config = dict(
    n_layer=16,
    d_model=192,
    n_head=6,
    n_kv_head=6,
    head_dim=32,
    d_mlp=512,
    vocab_size=943,
    activation='geglu',
    norm='rmsnorm',
    norm_place='pre',
    norm_eps=1e-05,
    positions='rope',
    rope_base=2980.0,
    rope_fraction=0.25,
    qk_norm=False,
    attn_scale=0.177,
    bias='none',
    tie_embeddings=True,
    parallel_block=False,
    extras=['capped logits'],
    init='uniform',
    init_std_qkv=0.0336,
    init_std_o=0.0,
    init_std_up=0.0336,
    init_std_down=0.0,
    optimizer='adam_atan2',
    lr=0.00164,
    beta1=0.9,
    beta2=0.95,
    weight_decay=0.0,
    lr_head=0.00722,
    grad_clip=0.5,
    warmup_steps=245,
    schedule='wsd',
    decay_fraction=1.0,
    decay_shape='linear',
    final_lr_fraction=0.0,
    batch_tokens=[16384, 32768, 65536],
    seq_len=384,
    doc_mask=True,
    train_tokens=159000000,
    steps=4987,
    dataset='wikipedia_en',
)
Each number is 128 + 32 x the weight over the matrix's rms, rounded and kept within 0 to 255. Layers, rows and columns count from 0. Numbers have three digits each.

# layer 2 MLP down, 192x512, rms 0.0959, rows 0-191, columns 256-319
147127199176156170130125067133062095132158109113184127138123209112148190124110089076179154114137128166118112097155097122099156151115189071116114123091076145112111071146126109149168136128175100
143133146080113137121158147106158165105100123115116108145125129124163160147161154104152152100074111129142078114135133161158110096153070077186140156151097202148120076108150141167132170061164129
181124112114131147198123100097169106103101121116156189166105117086123114116127120159182094179105148163113115124156154128136108135172214129147124100109144136061162111087159098136131133148116128
125085148086156152103082125152165187176113172113083125126157110166157070110099166141198153170147117179151181125152161134088112191156144168168089119057099156098165047099113153151149128094129161
154098135112120131082119161096146182128176091163091116161103154084170144171112114132194129106109080124079089133130116173102150115146120131189127140155120178130093084106154098150127126072145107
130149156117135096134137165154100145124088120024090063080145141100058109063164161110135110101111072135171139128114180148125193171158206118151145164112119187127102095112139165089171046075133116
105092118136137153171117060182123143108096145151140115155156139091197160157107141085157122132127140146181130109181133092149131156158103161162073087144098131117106092132151141171121125158171132
163070088066138117156099100086092168132122120128118159147141065091073100115156176110108136110144123059150068144159114143143182143152150121149154140127160153120115152148146113100063076186140098
134118077113140122113157152117167114000144072133149186197044108045106154143121163167066066160165190169163075173088083142098050078221125209088202103159111100162128098105140104178063037110117111
114154116180132093106119151074104169156184123108130125143157120075212135112098167105118139090135136144241095189085160100149158132132104080129178088081162107102091105127113143105127170187125094
093088200080162116129134114107068138139182139074147162117156154131113229135154185086138083106196135141163170124157165106083160122122164183172126116098159095205099156127133197138156181147169126
102146116134097118143144140097145110112092149145122085117106154131124120119142126160072079171083142129120190157156138106141130146151131100062243103148104115119180157122045078152163071188187178
154117114141135200109160139131099105118165177077143123170122144173164141143100057145141105172182142105133151078102141132119096171170079167099141137110050061113138114152141083108102085091110080
183151129168130133129087130140111119095113162051141105139088119130152141078104110155148114074160078143157151048140098160131120079111156112149111180138153083159111142118131124136121152097171137
139178163158096125140167114107095164143116123090138128173107146129077131127158097131125087178154057120124128110173190156106170095105150153154159106183093100127144131132151169120146199104155101
098156111166076094082120136172172113153083151148112127039141148150088106088162100112102095159171110100119115170138107124152122132125140080171174173114123113072126097153132088161139059142174068
086123094097146104157142188112090130136092119157128135114133130141133109140084140156149118088146132111149134160118091129128130087084139103100164128136027154122127146092101075141158162110131157
198085073131133102152125099163135124091105032070161108094150061150099128120159097106164111119159158169094143099147114133111127159077139126163145111139123108149132159143148099178120068196145077
157122126153181125118119171163135089154172146095089163121149085170165086148119107158125087148059039134073075056156141142211135154103135129170059119176161092138167157137153142155091125178108153
085112149160153103107109136115116094152163130105153116131157151133172127139133146158177117085105123117142084146131167102115115101062087154134198187103084146161060145115121080124152115149099109
144133172164149157118178100129137050110162090117137084117127138134194132140099074067122085113136057095143102085120143188144096112122103170135108075123133104131121109134121135123148130055074139
165120134149114133156139160051153196116105141093117140183139124105142132161160117164106126115096145126097089140130130072105140055124133098107137126082145113118120149170159052158114130137169110
162147074095139143148147142117098140159162038131088071130127111151092075157141103133112174148148146107098132136118125129151111140162108143122112082163147116111113088109110085154139109144121074
070131227120137103104103153132098125103098151164113118100144234158138126139114080088090104160100130165140131140127136144121111104095163086088133141141118120111109074149177144141122152099181182
094110100145133144074188109128097112103135126117146122118090139079132116133109130131106148159118139127127149114120145147178111165070172110113105141134105163184136111163153170089099123103119122
159198120146082083139107153146059115093167125113085086141122093100082192156087077144160111119100083116143153126116150097168100065147138173149089130147057070101132082144159132136094133155125107
079132091156109094228141134119091128151086107064137092119101165132139060179105119132121109144168085144090119103135093121088146084114136123140149169119143160079127098171118133115122182130134085
092170089123100135142093133170141167149070057128162111143175121140105126060165122092107192156105169067097122114057112078124139141100143124090112143171068125110108143113120162123149099066136120
141093093098052074144093124108129152142168104165115101206138094089136111116135098162148151106162134060142076133157104146117096111190149110143126112141139063133128161102159133128166126133101132
182140166092093145062085060108102078129185103058157211145100157141093119151192178125151124162122131164124096065142161097055097131115085083100172106093190104165110107095125134111132140090098135
133112126158159088089150113093094143085124107119210112158078118153156123106089128149062166106131086161151150103152077092118076110135131104125128139107135116157102099154076198139106134110132128
151142114156125136120113126106116099109173107127130121128159104141086128217115123131116161083125101102084113129165076113173136070105067120101100142123129048183114192111071143139123123136119169
101152113155081164129090187117138111152157204137200099126150112073116127144113164125207126092096131171146103115147189138116170135107115139176244076112129140159109101115183135147149132141162091
152120195108115172067139097160154105157165074100142141099146188154092127144133101121112126083112145079140154151126140132112164101157156148137137121118108147138139158118083150119119104108177127
142117138150088089104181087102134171135127163095130150140129096077154108092065064146128133157104097136055102112126141156126178067108093169126149093139170146084129172097068130067116121109119122
220108116113159126169223126093129098146103068135094172125147097098162122154127114159171114107182142168134089108148127154116075112131121175094166152110183189122128129138103144122121132104137148
145104134123127094140131066173125141151118143071142099072167127145125120109194117150110117121115118128108153176108134138101136151098156121148103083123143113123086148158127180174121128127156135
177107154126189093153084148101122054160089144130137139084141111141067046095215094084098177157146091131188076136124179112204127152122093082152149150092081113183158094108113133190134091087145156
142113149170090088136171174117154125127182114085132162116101159156112083144127124122147105132132139113181218108109139169139153166136108142137075142152101138094118102077163131135130076142069099
127148065170121116176090105141102110158140122184120170153179058107148151112092153121117130163109121100093120176124135118138136106118109132101164145126148088080123168148163132074114112135139136
124050136109101145124153113160133086152160219145171160133122118121101136154071087152139141012147149108160179061118108100107108157133169096152078146136163138081155151078145102117102137172097172
091105145105179195087151092102155143140135108136139133139143129145101136080113115084119154145142119134120108149170159182160130129148127131185162063147206156194100165125126185127110133140137075
148084123161109045104149119116162072101149116089179164109122074149157133132137127158121133101138127179077151107111102103115084129123144166022128171095079189179123101134103104147116103143151118
151111129122098112131157128105167168109144105122103174091122167122136148110099144180147065153163175146099200142094131154119127116108137144179158141163098090097139125086117127110145207137088149
125117142119145129177156162108143105109155104175097105123115126149102095144123153119138039110109164106155177130148154121095126129165144083111037157171132127098117119172156098133167160140068126
092121104109171146147037179082088210147114156125094103147121088150094166098186179146110169159040059166169119115187100091106139055119138113077109124119102127190145132082110207196088150106111120
151091141184112139109165159161139144151128127137186159137146149158158124127143131171158139167099114156134132114097125122123136127141110127174116123129165143133044092146189083161109145137173143
114073106131086160102113090151170163143141157075083090125126103164122130152140117138110128135113134077122170155088144137172114102168129113159139112106100204161131089124111115117130138129086112
175120190126133171120112146111161104127119150170135143082115176100161168092097125099110117119149161131160133188092106132150054128142161178094147157184157075091176126224093136140114127119097163
082106107181119164118143115109053157067147113163038113112084091138154111074148197132110198141096145140132092071136160179128109082160110112164128146112096068058075184158171110144101123109113115
108124168121125069149097146190125107163121102166122122109167157140065084103134128139136129089179175151089116158076102126144172124090093141170143094121135223112158048124126095140152107086067093
128079139172036136091130080192099174121056131174175146145127153171104113121142156079147103191129130145138138107115111159102150134139150100176086122089129110135161092112217101136136194088072118
090068141093153147173131089176079165109151133159104088176088181112156167097137132149135106157204110168135129132193094147163132074109159158078094119113132149152127115109120110122139183119151130
141157119163108140140094144089168115125135131176107150133121135085059129161151160111133109105173087108140128106098121100090151099093150129133109117137163107119116095068152128121061134119081072
118130151072095114101104155164125113167132122104106066116122174222133160130126132116158138140111127120126130110135121136121143083065111133121171145129117160116145093223127169157111131165129173
101070165113089135088153165089156134164118176144177134168158132121122101065097138069098147161099127141139141130157130166167091186131136089149114114115163176154111177150101116066131134033157208
188116162189136126127128063127124103146076149077149162120134139131140147079085141121103122130149083148146118155138098172168136134121110114136143092169159170138111100156164139124106083093116124
047133094163143234120069086148153128128094192163127064120158116153109095137078144060101130109092066075084114125160116045162121136142105202135094117106117099137141198205097123101147063119140126
156117143186116102147158104136099108163099106115072143103125171123148120145116156182160066092131111148203110168132099156146072104069148113116167115106172143119149087115206099097141139162147169
110100153103068192125186137106106162131153112123130191100146106089156145098096126134180113140137114169113116182094226153099088184073125078136129105121148116147126085105131131164095097159102084
116137139122132127114147127157076111098162101112128160132105143143117100147097128132037060143212101112113129128149133129150110093111140158115145135098190142117100092128181178066121143161083126
169154169163091158113081143100105106115132016121152099124120146126072146104147155136114100103169103139063095114173101130149113092162093139169093089113137156140150151165134162131151158163142135
113121122190123125087146117167080112105109092074142105080108097135146079196157120123104157166158147112155101127149124132104145123165094112138130121082064131064110124104098086125149187136138170
160161109157115142156151123086133075092124131147091110132109108089141115119187140099170167129117161108145053145121136128110112122106151088087122083133137146124195160151116140103148137060162156
186116056106148108110131120131127057127169135173127077104162087085115091121120139159148133159152204102133101132130132122113160143092151145158086100162179143119167109110070133083075138187157091
091101164078142125115145088110061178124127130164194119125150137111160084082149131124095161105128148088176113131180135080175119122164082220131067124107097113183096153160109077136100159128144144
178101134125128112169125151148145073126115073126132126112112121168122133165109136157124124144100117146143158107104148107110197120140132129070102152113144092153130052085140163124105080121140141
141197126056127159103154141166102133140185095112160147121140130138075127156153129114141135091112074126144091138125090115097105136140111183120042106129135165081113090097204130122105151149113100
144104116130194103146183143053134087106148111111114081152120125169143142129111151122116112117075048126100139187117182128162108078136074141081146120121076080143187171175134179147120093168067087
169133140095154151160130181113105164133152125138115118144156135142156138089125115149110151058099129065185101130133156118144076104189186083115070097095172154182091146162115103105134120134128163
141116164121145146160098167168123095142097140111115170126153136115182160141122149101083099130149207135122128148141089106146132080083137097145057168113148139075162090188110148132102079149149135
129143151129181154139124079092155154113104121140108112164125123122114112119106155124141105127131133141059116113102135154113178130130108157209161138064159092104055121141167145142108118139065181
132079107097201145170123056181089085160131138042105085124140074074100102132114120159143128116134130121082069093098200173177133094141093155154072088142082099118140166152104112101138113140120198
083191129070122137120145094102121092140094140104124160084146135113166145170144114165132133145097138137175066118141117112101151086063103112117120087110133070153123124124155162165110096155114132
081091059178137136106068100143134183128147158160122170122147103092152083104133110137065128181123175107123087141133094092084082160140128176095130157076139110134134104150065133136082105159186111
133142128065121114087167105132196108150122098144115124185133077136128079121168098172126196097159151076130128121113110199134120154080132158137142115169155148109141105148200122171162091114093135
157136106157087162141157114153162125006108097160136141164000124052121080172132175171078131094077138107067146165080095101203081147176073068139157066195157150127138107112067170143108164103114106
162111209169104090129133152069064102143103074098147109110142213136122137195136168189136156157146148147060115126113098168092179123150072164174165150135032153107120184159084113108138205144111171
091151128108106101131169137092155158135142134127043091086115135067086143110093133086147119131115101100134117133127158104076171088148092128121141139143130120077108128117098159194157141108166142
116145131077078126157119091188140142133108108148151098090122148103150157124110088045125072092141199121122120110178116129115154123150156102146134044079166152093084120101105114080117166172147107
195095127116141153165084112156165129127080153144119088194115110147098148080123084128076146125092142075096170127189129120106122156132128109143128156138113187163175152120137094111147135070108136
163133135121114171118112137098104124159145136088103128147133120140202085124135094152128143120076168128174117125193145147120109114138083179170186156109096175122129140094073129116117125081149120
058191155073115108098119122141148137072143103197106166136092161178082173167134086168113122131180146165150127138146123183179154143197140133135141147156108120138180172147115123068121145099107105
174100164115135178113136170136198149131152128123107105122166151149113126083126072158116189118146159073162135107182110134112147182112155109135162135083142140133131118106174156214148144077205174
149153146145117141102107137146153118078156103109087090137108111133212082153126142179094163129074128132079148127153091125202066122136115104127155144138111094142160106133093194111100131062162097
103143095168128100121151201134060159144023159206141162110125078105165188141104172177121148069143111091158096109106193072114140160060125138119115126172158165164125117106137121131147094172142169
105110094128075116070063118156158151212157125212150116102213091133138084143056113128132182149078108137095121087108172137163161081080154160104085107171122182175134185065153101173119111150084109
094147143190117101126185117124175062160150135120090105103167189154145069169119134131085194123177094139135135048109147120174125169150102101085117104146125146126098125104107077127156179087142128
110110125137130097121082138120123099149142134109102142125124129166119094167131143137122113112129078168193157163081152142125120149183101114110119130139065057108151116167111158129167142167100165
117147148141136185101157153108147166106131139167073096113108099130150140111124156187141144146095062157174091085181155123115141139048162069183163124101180124194107104142149158127128126107179114
165124103105105171165118094162140117116137109127144147117124083119101118096138092147142117195134121092139197138209120107160122159108120155146183126119148131116182079131129064096122122137146146
135097072108125073155126145130170108127073139152111137103134094128200121114141137163157167152093100089118124120119080150111181157126134147210167190130077104071156155120152101171079125172103150
132085150156089148113133128132118124088148062079141169160055153125076096157140166172091118129188116222158083135111147116111077083110048157076117186100098097159139110173109113149121130147124148
136190109185072125123124140152165155141106145112150102146161103114115148123135177130116116133068114170129124150057091139157083146163111123120065126056132154157119124144081153140128133102100099
137101134110093139140115142101180112111145114074102106161107117095075099141135107160092106143089128100101138182171144121130120140084124121109176176117096122126148158122112107178135114033093142
135145110142099144170120096102147098137098177097142105108145118105150111215154176041084118111086148087129129197138171172155128106110104138138160119125105078075159136149128143106076103163163090
100082177136122111086151148136106167154135140133123159140137139135166133101116086152168136120099143125192148085138139135089096135125074166193164107163142155101104164178108145148170157174144117
117112130171147093126169139171107080137140124163139110087133157119143099093151194149148172162162120146150203179113124121129168204121098106144084081152077127144093126130156187139135160144161143
183165158177147102109139121123165140124176158154155155143086173113149082137095136188121116109143179111166108129079123076135148140139129093081162111179120128161130131109106127110130114154157082
155129097098121103080222136157162162101138167159153130136116115138066124093082138139121196072108162129135141155133137057131171162154120111101174153114145138188147168153140082099164124134115101
152159153104119075147161086187153138145143116164122169116141129151121170171103096150109138138111193181161165124134097102139123148148144078092141164123094095139136170136125117098143099140136109
076160093154127123079127126140129119161139109111106188135156139125159098112078113123119139174131124127132117130131131207155137127096111129072123166103130128153119061124194114079118121132146129
143056161124046185097122111173105089070180132107159126145098152145107116126149132166160183106121123110074122089066122078103055130183103047172148149169138116064098123134098091137157152064082131
111134090094160142110085124071110161125142130145114107116106109178169096138117127081099110133154115107099103098114155144160102132171100095139140168143127158147121121118121106109088135145078035
160170184110141131116145082111197090069065140109155119139110143141124174135131050128115121074064117089160083151150152116141162106082132122119153123166107118168088118138136093125119092095131124
150187066133148202046075088143132102157166133130124120152122096151117132154149085132143079152132151076131102148151101118144151157075064145115107139137113114173179125158139113093125047089180138
163161153195137101135162053115107097129082100108166154148128157100137159146124129077144161141128158185130166072149114125157114113131151118119169108067172150115116096196074160156140118178191134
137163176109127092116118104156162119154124102135122220117143157160138093149128115107153167109103096104101093099157138090111160091143091153126105151048170123129137092102142123190109074129109090
166187148115122131170136083143141089119148103107099155180078145107107131168176095133189111135150169178168132128129147149142161130117124130086168112137185153161146040100151140121174098127106144
135148110141082149149220072091070082079052140053117101183065128096130160201158095102115219213139118091131137177078174070161117075151081055103156150131129124164107152107191136082101097030025105
118118073114170138100114140141124189105147176138167110179124058156095094097136081159059147101120093122090155143163103089130135173151187216141097132120103126122105141169021148162099139156098080
147098135120202158148140117099124096090139148117127087108092137097147191134089154165123154106140146094104117152117144153173165125129137139118094106124137073134188095172083136151121118167149141
119125189134181115149128113175131138157108128156123116102153143092123125126098099137157178108086121182174125087142211116169092152093106076168112139139158119171100103108133073154139092128121158
072063139179109076093203070175081123134088124126144067131108125118101122130106139140138170114085131175132078129104101177059101140099111160211063155123112166106121124100145134071113114145084126
143066125113154116161089192142081187133127105137112072110137139095171129113106050094163053122143091122119132078144125079115187122104161112170128145173117191115124120090145154070113186147121127
144069094129118094098119114110127090132130082061094117077138093088145146132143167110131162152098167179121158135127133187139148106134118140126109114159085139088130102070111177108124143136082141
157169094119143172159120114148043177137144149138096133047115116138120133103101106111081146099139108129110174109133085153127133118114100124128127089106125115094148169144178093122136151155135084
074175139195107153118139170102124096183166108107104095136169120096171063145114084111073138096183125136115078110127148131123192058152130114116142103151103148144115131069147173131129113120155076
125133174127149222101110071133087139159100176103088169136156157143116170139106177100142138076162107163131151144121114059122145179097123121117107116104113086165103137114102091063131105094097104
125092118081105130095096099138139179114133134151129198136120110151111139112102103101122085135131081129150145146148089134117179100110130130146148100159131155130125150143116104084127146071152115
140143118087168089148129127141097095142144066117088140104120131124204085090201145120150157100166108138177120083082136061164125136130127188098208188161112171155091148171200150197119148133175102
111113087104176131101062136097137199123078128106128139118114075110135102124158120139074159141137105116114196092139142141116096128118096113137154146095155106144171103127130107079088155158126137
161127117116137139094149145117124091139100131163134138120142146143124099137103106159093116141171122139133139140106122121148059127123128160119143136096111119081122182149178157126112151042100113
166138094093157137089131119126183184131199088140106102086145107138074107128133117169138115145120154091166126187083121075119138138149149129055141134109080173076140103134138121156159168142155071
158117141075151178113115131147128107138073115177113185069137161137136098115161040076152124149125114155154135119097086161139130140129160158136114124111170137155182106121104100134150109087123135
128144149124090145141097142115168137121160132190159162113146193097106088142178105213174134148117120154101143120176126131119106083128113099164167146138094123118170078178116111068180108116090162
085179126138148165183139113122138088139163119155148105099137118101168166138149072158163101082173122101179148120188122129131081162134152106140143078096176042158198126172142127124141125138100099
130134134150166127104126166121135114153164109127148093094134172144150085090140143104107155118114108120163146122154109188145147115122089154156068177093132111101146130144101153136128101142129157
102147178149090207131118114171118125130062084125174182133160151176099119146140086140127106147149124151088138126131151146142140141128105118117105113109149062181212119114179141126169128166110175
188133106167094173078133151133064146156056167156099120053152127085173160152160085151094079107140131141129100114110165120168158102107173091121121155105104138133122130079136107119168177134156078
116194117157123167163208097104129113092176113125124138210097119172119179142159111154169097117157117183153182134109156153074137130117162107172157069144109140133140060119109187150126098083104129
130099098133101117086086070133153096080118090174155081180099115077112124083126142170104095106104110123127098137111138168122110095076163112138156115116115091124144081129160112119113095149182137
114148103106145195101122136163159080165126117088112146106179128057159079142137165177156168136183196052110096123133133065167141183062126125098080149116138084114161083165137093087078154112128133
196128097078120072108155037075123150065153122059144153128095126189142168072143140071097107114126134194136124131144099139005067104165039178187104101133080108144144127144077111153091146140147210
106107149160130142136110142109133116132153141079073146145125146106119080137112149178113187120126125117163131115142146174144161126161161103076150072207133122098111163120116111098117139075115194
137145149124145138131165143152102086116109175163130190189104089103130125157103125127133064204096085084138110141082097146062113098106107170122130096136121158062110072167163169159107090176103095
138148092116166123091128163139101111149144149126181155149151075127099154123199141051120173145068161103126123121151098114135095159119100127157131110175198127105157105127134090158130146093122073
126160141124111167107151118107164190157191139152133106139156111113155150154198142140096186077185116131197147107098141158137138112133117089109159112204149103127101120110151109118150138154096115
128113143117076177108153147150092151145109109158118139161152131174094124127087073110166115099239134138109136076140123204151110128148127193089168155080128152127121128096160099113132137160150145
184111189079063099110125090078149131106141107111112063090155155146133156132171144134088137077102124128090142138137146123073118190137127162179097169053132149104164134165109189152085155082142137
144113219183111185122042180202097135046180157076086091213029220168082124139158157124207084067097070082155255155134255175068082091176148053128122044197134144075087129070132148137255211165088156
116125155132155075146128123158134151114119166068149112151136153135117104104086100095111121172159158102129116163165099099091146139112139142110186111119151156168131131153127086172132155120169103
109105098112159077171148173079075171116135134116193176086126087117150068175133205152166115090127114105162149120176102020176122130118102192142174149175102109140181131127137158091119133152087088
161075117208126143172150126166072144145130142052140084099156158146105134038170056064107126196084092159077159062135159099121103147108163207095066156138095113111074088189119087132101117133131129
199126163108167088157133090142146107146126103149106150103156187167202128092167131143093055106135101142123121111173108128165126170115096158108168108065168159191190182162126139145150130089138168
122131115127092109142090051171165134157130067069126121168175117143093115118129114128184123174134097158132169093088160164112132149118106139127075146097085123137116134146158152151164148154160147
151160120149093121153104161136115107108178142137102140156081125094138103124103143088118208145161186061114101133139177139116076149186094126115124076159168105171149119162119141157139128124125093
122176150151095140128113135139107141104186075187163138172104125122154183079065167114072166098107131151081138156119128132113123097132101182116115152131117121186097133115170166137088110171093149
139152109108126156125102120125098122092116117114064152123123118176134140147126113112185164089090107135120126141131167090096094154164172086137104121179101081199152131184130120080128111155092145
126149131086124132141098151110147083105147158128180132140122159159135102127156132032180146145110044100076130125124114147107090154170188097142119096117135125095124094107087144147110117147146128
160130143136140078156094122083119114150143132137124156122159144072181159121126146171146099131149131165106125126135120150061142090087170111125158147133129166181117147146148163172113118136164110
146104141118135120165119091149114121157116089127119162114172114115082134124093046102104121151159079121161149101132108140090086070139163150141165100112161173126174105164124151043145101152109094
098176111140140128069178135108117073160152136124116148098139133137104136123169145173151147159131114141123129126134141063098167086108101196126144138073148077196167130120127119141080126074143081
082084116144089102070123112147069159127113137086049101143134126105174092124101126100160119165091103150081143114068112137117160124151109155153148105142109149145125089129124104142101201067103107
095110143192055079074117139177063160117069154155106145124134120117111145116099115046165124089123089082071163115085115154135180150135126137128079128151099090105091055118129104155102142099110183
113118179157127147127118115220128158149157147097152120094145192156133083123176094169124108102136136051091147178125110134100153103138130140147123145150111206130117156089148065076132192107092161
112071124169136168132166113076133113150191107173123103110119129050154088129179119161070142114124154113098126111117152097095094093148168132143146120113097124094131177116091146155124179158139084
132072119141082066068106160124089174110143165113185127125111162129101145067174176107118100190132138134107131126120159069167143151127123121166103135027098097156103142138138142106154128126171115
183067135141081144117162122139110160151128163117066101129153136113110185054098086108115075166066121134066180099092104152110071123095119178141129073098101126106122156155177064120121101154142132
123129152113044088136193148147168102103149101153115169115109151123148184183135110147126127171090129127130136137103146138117127177130086144159077070110125105122167102141125153089137160070135082
103136154138089133175175104117135087078122100109160131149108096066167169148151127142191151126164106107117138104134110163146158145146171160068157160207113151084139149145115139119137086192115098
111099156175139113097154193122154102120163162100080112080145131215155146111137081084125095128135133124131163153133122118171168145174085070165220076154120147143118203115103130106132112077149096
164071072113103097113135098178150111164137123156066121159157066188136120137156176165138129144108156128143119104209121107112137167073136169166088123140142125198134147105144095171109166122154118
137097146138127181120133105095113078123182151147133129133121165105092152199061106145076118158120123111100126109074172109069105147087103084101155093107150040098088115151149094108150117111136119
149188106151140126172163162106113160122140092112094116166124146089064170156127100090147159090169167172158097194114145068149134116151127124129155154152170086185169134157122104107111071149166134
089082159119124112131149177160179162129152151132105202144125130095189108104075108202120079166090141086178126121113130140138125160142134159117082135169081066113103116160071147135164066183096172
030139116097081144118156104142077108105089106124188124183093131088101128129137165133164114129143134130133120185103113151137114113102091117149093072128182101121108081123098162114139137088107056
114139122114137162085186144195145123093143105077150104135118117155174062110069159098170123137148182162099156144109110134077104160148144145096146053125126156095154070098122082154126143123144129
169140067147115079149154093112102153119168169123133072153124084150086156073075191110193168143140127131121097104159155115134137124119070088144093138099126073116181100137071146111143099120120141
078141166104139146209144099128150148115090146102099074098124140096121178124141123123150160088119029161090162120141125153087133096133145104173083103110201126133173191181101073086129140192134092
150091141107098196140208142110103200148116117101127151140125147131194169139160202113152117138096100080092106171184117094112118086084196102112108134098145158168142133076128079055147139130149078
105134115191160161087164107167155130125116145150142141177095052138183088116140188085150160152081150162104131154186144091171122104089069109104088153107175195143101099163074120117122101151154117
135148124069074119143179148122113098156168139105137161138144109043122224123113112097155113094174110115111089095158186185140111089157111176106171138100099148095144155100134177126134115056148117
178072146123128122132125154083131126133175157126149128114109120114164111137175089098148181086171072146142099085109083130135166131120126126094117152150153114097142192106115164163166105050142104
088123138112177127153146120128124096139095141183100105099153122145157143147102093135203157162177115158172170132158155155127136091166117147110150138138110114154167110107132142105172116142144103
163084144126056150088161087088174068093109184163094047126122113150099115159095126126150122055135172166094106141124156182130141044090122124091133123137154131101164161101154132088091126112150073
145073145109171106176064136171122108149131122109148141084145116116095150131114155119110137143080111117139156125117117119126174110124145097130144171113084130094159126158081175121111114108200108
128080143092147111131186142083157118155139142118087118156145139107188136188102115105166168152175162196170107135099112192080154133104140109127093088155090079156053153105132127097134126095088137
162148104176141157134140118125084176126180077142160142137109128080115076141084119101158148123149127148114142088122146147142164150164200108161110155155064048118099137137089121122071163150087071
126131099148117146182109077164175121146129106171165153108137108113153175107132098159150150146160170163183123089210237135127139169131113111133167108094123179125162086105125086094185142119139093
120137136145164154182127147138131173137134157180151100116148109133136074110126088090102147139094079125090160061151171151167129149167128118151134129099125088094086164123147189149134150130159145
099207102121100118085174119096153152157132166186111115188120086125139135111156161156117149154095163130173140158102094140107123085144130175105147130177178154109139159158129171095121107134091081
115178123093156108072149201136152110133162079142114139096092093128190163109106140122101155081119150141127124144159150137134123186137079129179145147138088122113123165104141125070085112130118103
210065081133117145117093177133103167135136126198147078105123164168106050165177109159044165107078157116106101086079137188124145099066111133128138147138100139161233105121148130126104141148125078
173122135172147110158116089152014153130121154155185130146119117152170155112143116131094126150152158161165103092099164094122158148093143117090116091103136119134100108145155080221151144086142152
127172160199125130131046135110155083117136107125110092099166161165243109114150150089113133113099133122087204072185110134165155145150139127146112135140140145101129158094112135109126107096140071
146105141126169142132147102100141187115087151108130112192109112102185194064075171165106119078083147092075187095185092105232099113146089110144153125189172134172202102130187064080119116106053173
196113167094091118133112129096154161130120111140097106132124143136192150093128122150120118155169155154084144103113218130090101174098092107080155172150112124134134168107151106076158182149096118
161104135168124131126152098143119102176156162136080133102153090122197121160041107154126121071152066156090160064086077148145123096102116105201131119165110143136146110128121165218114127112126114
124118134104105133119146151097129111130178078102100190093128139123219104158187192157124132073108177114117148123210137136094141098149120141155077078109137091151111103073097142110151079085123111
173160093095107150103138137147140154136112147144105107121097137121115140197092146170145141123165117130149212081172110132132110077127109119184111048139137116095131103087133118087112132105183054
173145112169151132127154082119150112136072152144107142174117162106153122139064145134127095097116126153121127109119140142132144082145179175117104091152149129194139099092074147120154181137103138